Part of a small language model's weights.
Architecture: LayerNorm before each block, learned positions.
Each number is 128 + 24 x the weight over its row's rms, rounded and kept within 0 to 255. Layers, rows and columns count from 0. Numbers have three digits each. The size before them is the row's rms in percent of the matrix's.

# layer 7 MLP down, 192x768, rms 0.164, rows 57-191, columns 672-719
100:165123127119127107117122113159101126101153122113125125146196133117105136132091136121127113147122144138157119110126132099101097105111101093118117
103:165106148142093130170142116143099119150124089117101111144164099155085161164129130107105144119124116163121167140121129144129128130118129133129135
096:134176130148145098126127117127113121122097113164156130093119115111146121145159155114135181125171110104129116118130089131150144122168153131150086
099:140115127127101155109102131148116109130149129151119133119153136120108153140139142181134132159108111113146102117136118038131119158130172088086160
106:106128135125119114089096121170152170108122128112153139140139149135117137138126142110090118168143096125112125124132136162155080100137122105129129
095:118109111123140141137071131120109136095119125115198104125117122175152139125115150158104112128152139115147111101137155148138089116132160134109094
096:110114150159120122135144112107080135098129130121172132144143117195135102112094109112116089100117135124156159154153140156104119131136107137139144
101:111118130135144125140154124121154103132112107122127137159100137085123156158129127129103132143082175142090082124144143123139141085145162119128117
104:145105125103111098152139169109078077138118125129140148146155135107093079126167128092120123155142146097147183152089164121144120126102161152132109
098:124134126161121116105145119146092129140113112131138110124110109115148160069150128171091091114078071125115134145157090122065083116163146126093115
103:126112121128098128161149105113131119144130128105095124114105145124095125164154110129147100140111097122116091138153128199163106141121131122113124
102:069101111112129091133151128098138098138155131083090126144142129128152134128091121111173122121136099146148189121123137120164157104170176128116113
096:121091118100114146147097111146132096139116154117140110124075119131119140118117161134119097124107131127097137142085127109156120146177109136104132
103:168147086128123117155116115113097082131114171103142143098103145085095180135127133118124116143113123144149116165119171153172146131141098100117128
099:144135144126147103103104159139162136128098121130142143124185122136125126113153184132134157116136152096109151049123141083092162137159147138190078
102:122169159141126141147145142148145123172141141110137081116123077152097112150148159146109093178133105150153121173160135155154101160118150140129141
099:130141121122128093123132167173100152125126124119153166150092125110159106138142162135137128149135137086135161132123166196125176131104109147119163
097:134104093115153146150147110124107105100123110122154122147101118123129153106169143109112136132126160160137143119088167183107149116150123146104109
099:117140164128132130112129092133156109123099139109141107160124159129161115161128149142139120149134108112143135132122151133126097128128128141102149
098:150151110131146124106114100116123151099126129151112112148116198110133136157136115113100099098095155106082095159159133134104141151090146056093145
103:135124101173131125125139136144150130127155110132140176117076103151130087153135086116171137118126127132096110109150121114097146104106112136100092
097:140120161081102108125119148166089117131153188147108138111177097174096165162129154110170098144111136141131152147099125134120107131116133147123141
095:183117127140147101124143107121142097120130097157095108143139149114137104172094102125131137116167120155093150192135094100163141143106062166106112
098:090176105110148124129186135157151116115126143120140138142124116087175113163132124131130113157087152123127139124108125107136101135144155096127115
105:129122136107140082131165087170098120125115111132156113117159111128133181112072132159096131142125118129158133146114146180113124141136097127119114
101:136157114140141119183133161175091126137125180105153110116184159109177122145115132098154104129095141127125137097116114184152098116127147112139141
099:088139143116113148148077167151094136159096093137166130086118151103147143187113106128100134122130085122097127140113114108118091153103141131151138
106:119124108145130148139132139110129115111104110132140101126138128107108110144124107143136123118130127100110172163118079123140122118114087151101139
096:146131111085089127118107122167045117115112109112110113139124113135160117149133092185104119149119151062199120133152094137120148120118158164120129
096:120125099119128121106091127133104151117118159135098122135138135146115143107110130106089146115212112085100121102092169149107156113160146117147144
103:129146167155121128106155125089130136150113123125184102118163115135093128131146110155093166116116123150147120099125123131109149129129152149108100
105:090135175157157123084073132153167125133133146147161189107122140106104096098172158190157144129141125120158170069145146107116153115173132159165129
097:098096131142119138144104113121128150100119140114122130110120138097073142150146145118137138134103111095113139115124152173135138132123098133137109
099:104149118128100128122122122130117096099129154146132132146082136127093096103099132096113153113137150088169159176127138179141150097094109154156135
104:094116163171123121117163153165095140111150096138131158140137116122137122169129111172178145131109142140116170142144110117114183126168145132105128
098:135112128153133115133114127123130106108158137124135161129147142132119126083123117145132135135134175120078134136131161100114152145121134106140098
105:130160137115175140128142144121143119129116159116145145155104099119106152064122144135128120114114125126124122098117107123116146125094138096138109
095:096150136124144160130127094137120159147093138151126175119147130129147143135114111123127187146151151130140116102120108129123128135133134111162149
102:118151117174142136107090106148185126134105148124151118129130121113160139089137141107109090145148166101147114094114127162104144045142130103143141
095:138111139102081153139158135168115146094141143128115160106159147105073113156154137078107165152124112137126164146114180112119092101111154169107158
097:100110114100145111174094176130175154137114171124160096119121163118142126117176131115130124095134109091117105145137096128164148120135151135115149
099:123110148158136130145121120123120165154134154147121119100116135116147145139116113134139147119165142135124163156132133169140101154109167161130143
103:121135165120139140121126119164085118094179128135128115123094105107129114144126140143154129126106117106145109102115145119113114118078073152115159
102:140104131136135111147091114135136121147157119165125137130113162125119124148172133125122180110115180135174164144124154105114128114131132137151138
097:105075134119152114100116110120147145141124157154162161155097085143103179093120145136126153152118130169143157138141161135130141117129099090077177
096:115115101093087132154126092163142123118132117175160099163087133101123123114115141122103186117107136150133116142122115102116134093138119148093108
098:113124129145144146103145103157147125163089144114157158160155148074172126154135123149155136112134161151103121123114139102099121130095162146155119
100:084162159153139144158087145145095148115138160109153123157095170099116110150111105172133126130136157100103116127131183117194121120112120078106156
107:134147116128138152127176104143084118135112163142112164116139131154081146181108145115139130115104150139122121126095135125165143148155085119098138
095:082081111113143130162117144114091096112158123108111113130115139123104147095114141068090085151114130117174124169137139075114130143120167162100142
101:117168117148147125165140132137155142130138058152163134141134107103137088125145113099112092112107070150113108126124112143122148090140155151108121
100:109127167123119101178099108168148135194111139173162144164090126137152157147133082167118131134146091139121109151115155120132160159138172140123138
104:071168100170123110096107112117111149146196103093164109112113131073095127117113088134105129121130116111129148118147094115147132129123140157092120
101:127090158127125136127132113128127157126093103149125079146158109086096093132160086109140115153152107134071147115080120146100121142102102120138131
096:145141101119101144134144156136189091124112134097138104089134129130123111109132118083112143089117100127116160132093117154125102132130118169178138
102:118073082135116130144227140136122107137109115171113126132127106135158108100123130122104062089191176146121109131130086140141115099112110074147099
101:169118104139107133117169106136107110141133086109127073097106123124147188143135119146153114143116099135160127129125066127117117150157160114106116
093:143114093095149136106124089110135156128165128115148156110128112139110111114118123142130157143128143123155182124129137098102138107172155121128121
102:130130146136111175098122127132166117156152140088133115128143159121098116153119097119108095118164173130119152163156126116124120143082091123151140
099:132138108126147128138138104130086129148118140103106157149139123169175132134125143143165125082160129133130148071100143141114123109151131129127141
098:154180166109129099140095176187108139113114118157113134150127083094140114148120131098125112102120134149138114101142138133113130081115137084114134
095:110142114159173101173139122151118138143140091125152124123105076116121127152124157117155188119134120136173139122123133120129129113119131146099121
103:149100137110140111095150108129140118117139128141233157135125116141136130132138120097094139118145132133118126138129095149116103098117101091117099
105:074105102131102117116150082115159117121106129108156114123108096113119138141127140120111129119134150150160098143152129162139086136142116100172120
096:124124120125113149146122144153165150136151122094125112073131168131154145068147106170161147139166112121137155116126113123098120084110135125100148
098:138109105111107108128093100157134114112119145147143171115129115135123112111131125127107118128167124157191152142117087122129149137142151131148117
101:143097094150138127097178120187152159155126138149125139142116116132124117119116132124130139143131103114103117110150151115164169118113109094108106
104:101150138133088113134168095158119148142116182124128104135097107130089122116141110089123102159136133162108127151129136183144130110110160165162140
103:141113111169132083132150097126098122117147132131064142121138090139131096145121148111127116116100132125135108090121150106146118128149128132151108
114:119107124111109072129137142178172087135111151140153191131159092135151105131138171077133101116061180196114111163111102099115134138113102102107111
099:103157087135084122124141129101203104115132120115144104090134104168095085140134113086154095111126087139144108103091151141127193133113091115136122
101:179103157174108135088121158162131149142180100143099149143209126125121140114124151101138123145067093134139103139100143145176112141166152113148103
102:157143157114139095143137127097099153137179111116134124145126137087117113119118138077127167109087129135156145174148115123146122130157146134106146
102:120121121127140106178137109159141098159120119135154084085150142085146146163109182176126117114077138129120177168123167165139124107149130137130137
099:109100111127117088120093150135112100116105155142144142135147093146148112137148137091161147127129129131128110062128140160103147107098159131131123
100:147152105115127118113123114122167116141107104149123114129107158141117077154113133092135139102106134145120146132128133122136136114085107124141162
097:132098121161118137139139096151125141161120124124111110149137126123166117151125112120143126081140097134126160138093062111140134136132126100169146
097:058153098103092140074135139144091153130121144129110128121107175130166137143131069089105080139110132145154136101147109147116137111112107175105123
098:072137107154135175152058132171149090099113148100104144128138114096101127108139103171100141162168108134133129134170123124130145104164124127085113
100:096124132130123141135100177142124161111073150153109126129123093141125126158136130152144088128065087124097157136165107153120149130095135117145115
102:125155134104127136100098107182131078118092106119159137136108144131148131157134098179130139091129094149153133142134145164130131163188143140112146
104:148133141143119128131109127149155124108121129164119142109196121100132117136126145127156132116087131124130120123112144114104122110144124137153103
103:075139109159106136113148174156135140109120132116140119155097166159134159143092102161098134124143114139114131114148178154140098126129131083141132
099:075155127105157139144060133128103126137098117142144117161203118126190108141091163182140118139083163096127169173119150111116083094102186147135127
104:148167126101137129110149142169126128142136119097161167108132132162114139140121101150132094118110156125156173134104085066116121135137095134133149
096:086148093140078132121107103139136128079120140121100101113159095144101170120122152163076113137129186123141186148128110106119091125128142132142129
090:137103094120117124123087130124061104142146140109123156122138095133135137142102122114128102102162117140139078173085111099152135134157129146107146
095:140165136125105136132113178152130118153143124149163100182092123138083160165139157131152089153106172093158151119103136124138152151107120146119101
102:138126138083137120129106120149134123111131176088147126112147147134136137159155148114134175108169155145095073131127123124124148125135108145151126
100:175182110069117114161107124144159156103169098124120123130137115113153094117157132182156146142151104090173154123119163121151140117115133165137131
096:139121126157160151124128128203143125156141121102134144137073153088139116091108111156152171132157097127157136141122092127108136130102145111150137
100:142145134157095121142119089113088116116124179161161107120113084149169174127111160124124127106152138134144132123151136126126143150102125178161164
104:160091085118162125095096124163113114115138139162092136108121143117135142094154141126149112135132115157169103150108086158136107131158179171111125
096:090113113128145166197125149110105128147151119121158086123146121123129085075095106149095128094136133109139143168110114129120197136158142114146133
104:107126124127139148141137154115199141157142128090153132135140157106151127103134125146124116130131114124114158159109123160127111136074093144106121
103:081138138135147140111099105099167139146131157104117127121128081137146124119120115145115104113129141115059116138180132126122118135062134088089142
103:128108088123153148116109105126193139118150126104112120146141155160139092153120124133079103127116136097169121146164156114108138123109123130154117
102:119137122103120108127138132127145109140130148119144133136129163092061105142101146112144141112130141124142133088170133139087066130146113134099155
103:149148117128117165121098164140086084140150129155118128120163134134182132141110149141116124066088119171113100139127128161134121126134136113078127
096:111137159126062135138112099142200127118132110132065145159156120107177108100136112155137123125153086140114123132114157097150157119143126118086086
104:115093133124125145164177132123124139135125128136149135114099146167125176135126122179104142132115147181165141129144114155122119130148135152139135
099:104092132122091101138109134176123142133141146123088125137166115128146156125115122150167122083133115148096131090123131100135123135101157144111141
095:047153131091173146113150132159151132157135118151136151133149117121125088142129168134132149075142115151130118114110171125153119145184139117148142
102:173180132115151158114087129118161118111095090137157060107149090122117143144115118097166135132175141148156140129111052134163140126094128089091167
099:073153198157094108167135139135165131084051142134121123149155139131159126088116166112111143143136128115137108107087139071114140079093127119152136
096:151158163126137129090166141161095108104102161130111142107131125121149124091131179096123089110158140116113093074129162113122107111113112101128103
093:075141130065129117158097111148145055120150146148111101111150101087131100157102115130128123125181128113135095111109081127119153134098131156132090
106:159120085102132083139158083131129134109142097129140081112129162117088124118126116134092147141148078101142152157174160116116077111176127138122117
099:133164129117140126131142081148092128140130155150155090113115134124151160120139147097143140105178130172153130118084117075163165130136112125124130
098:112151136139123153105124140113126119128112165101110125105132168140112126133110164098172164119110135120115121107178153143117118093096150109121126
107:154131127125114139122153145093141121147146113158158149123117122111135104126143132113131105137174123131132131090130115078129113128137127143128118
098:130136122119126117151180144139141102112084116141095153164111126099131087088154166203117110101131122131171070132102096143116118139127149135112103
099:124127084097096096129137136128133160089113145091131087157136133178133102160126133116136129149088083150172127132108108137126166096191107128158126
104:125163169135109134165121123115165154108098102143096110133131114119179127136123083142119066160115157149110130134144097095133165142142151119146137
103:168145097132115087137105161130107144139101130135139137170167086132135126133137153102151199146135137133147146114139132111174128139106088101154101
094:135121112119121131131127088129084142089175160106142131139115132137150086110118115116127150156108160122157138120093123083108126124154094112111096
096:132137116112107148130131103165117095118142144140089108145105116155173144148106126130100147122153094163111119128158113100136145110136141121127139
097:168150108088123163143136103103181140126111104116123152107130126148167113177157107068153157089104128106131169133123102099109091134105132147131094
096:129133081158121122102138155133146151141142146090115138141119117139083127154153140135062133110157159144123131102132179099113152124139110140106137
096:139130099113091119151153107136084085123123151136137125149125120129145122137167120156130132111134180159114088145078117149142070155083181121197152
095:137114086123147139124099136141168097105065086144131108158154137102131196104149104127109113131109150124176117161142121162143103114128141136145094
103:126120154120137148141143122119088137115174148138112098148100119145126135128140090104101067180135121115119120111140139123086154135151124121193163
100:144132075086156108130096163127177083149110135119133125167130077134133138124156113110125115159096119130131131114131126120149134098121119147164144
101:180133127119086123143104125147168125134160151104112097150116104085205144109114145118111117131136105145130142114140133169122125150090110093088120
100:160121099136097136126121106145148133109168123127076172105129095142135105122160158120112098161108136144052113089129141113126112096111125135141099
102:148072076137157160104144138139161133159107102133131183135102151109116121130120138137134163118117124146140124140115129163145103130164112138133158
096:155140124114160114112145142064141140149118098157091157138181132126122103140143135120090186128107137131124143111143188109106125145110138177086150
098:092117122134128126126125151120130134128084139187112139101125100093138172127156107135137132112108162157084132135137137137151123106074111150131121
103:113139130114167099130120114145123126129135148102140113172105124094186150122122136157078106090110119135128120163154125045145183180142141092119166
099:100101102120144093095149066148130143105113134128099112133150128158133133133137102124140106112129140162178135134112137095132143146146137071143113
098:146162091145105133162088109122157102152116129088146104117103166152117107127122126148163141100123094140111116090097094136142139122103134134118100
102:125118128133176135124179157123183140149093095154123139125114105160141107114126126135109121122124128122097179085111162126079135126104132140152169
100:092142166145148130102136142109163153136167165123069128132150086148156121102121136115106146103124138119117124138112136085170116160151154121129150
103:113146156126143125124113111113088159115058106112141128159121107159082139125094160110144131094097151129098111149134134117152143091111110127132132
101:158105126092113102120129125100167130137108130139135135129183124132148134131121140094173144099103125153084093146147119138124203149113073141151112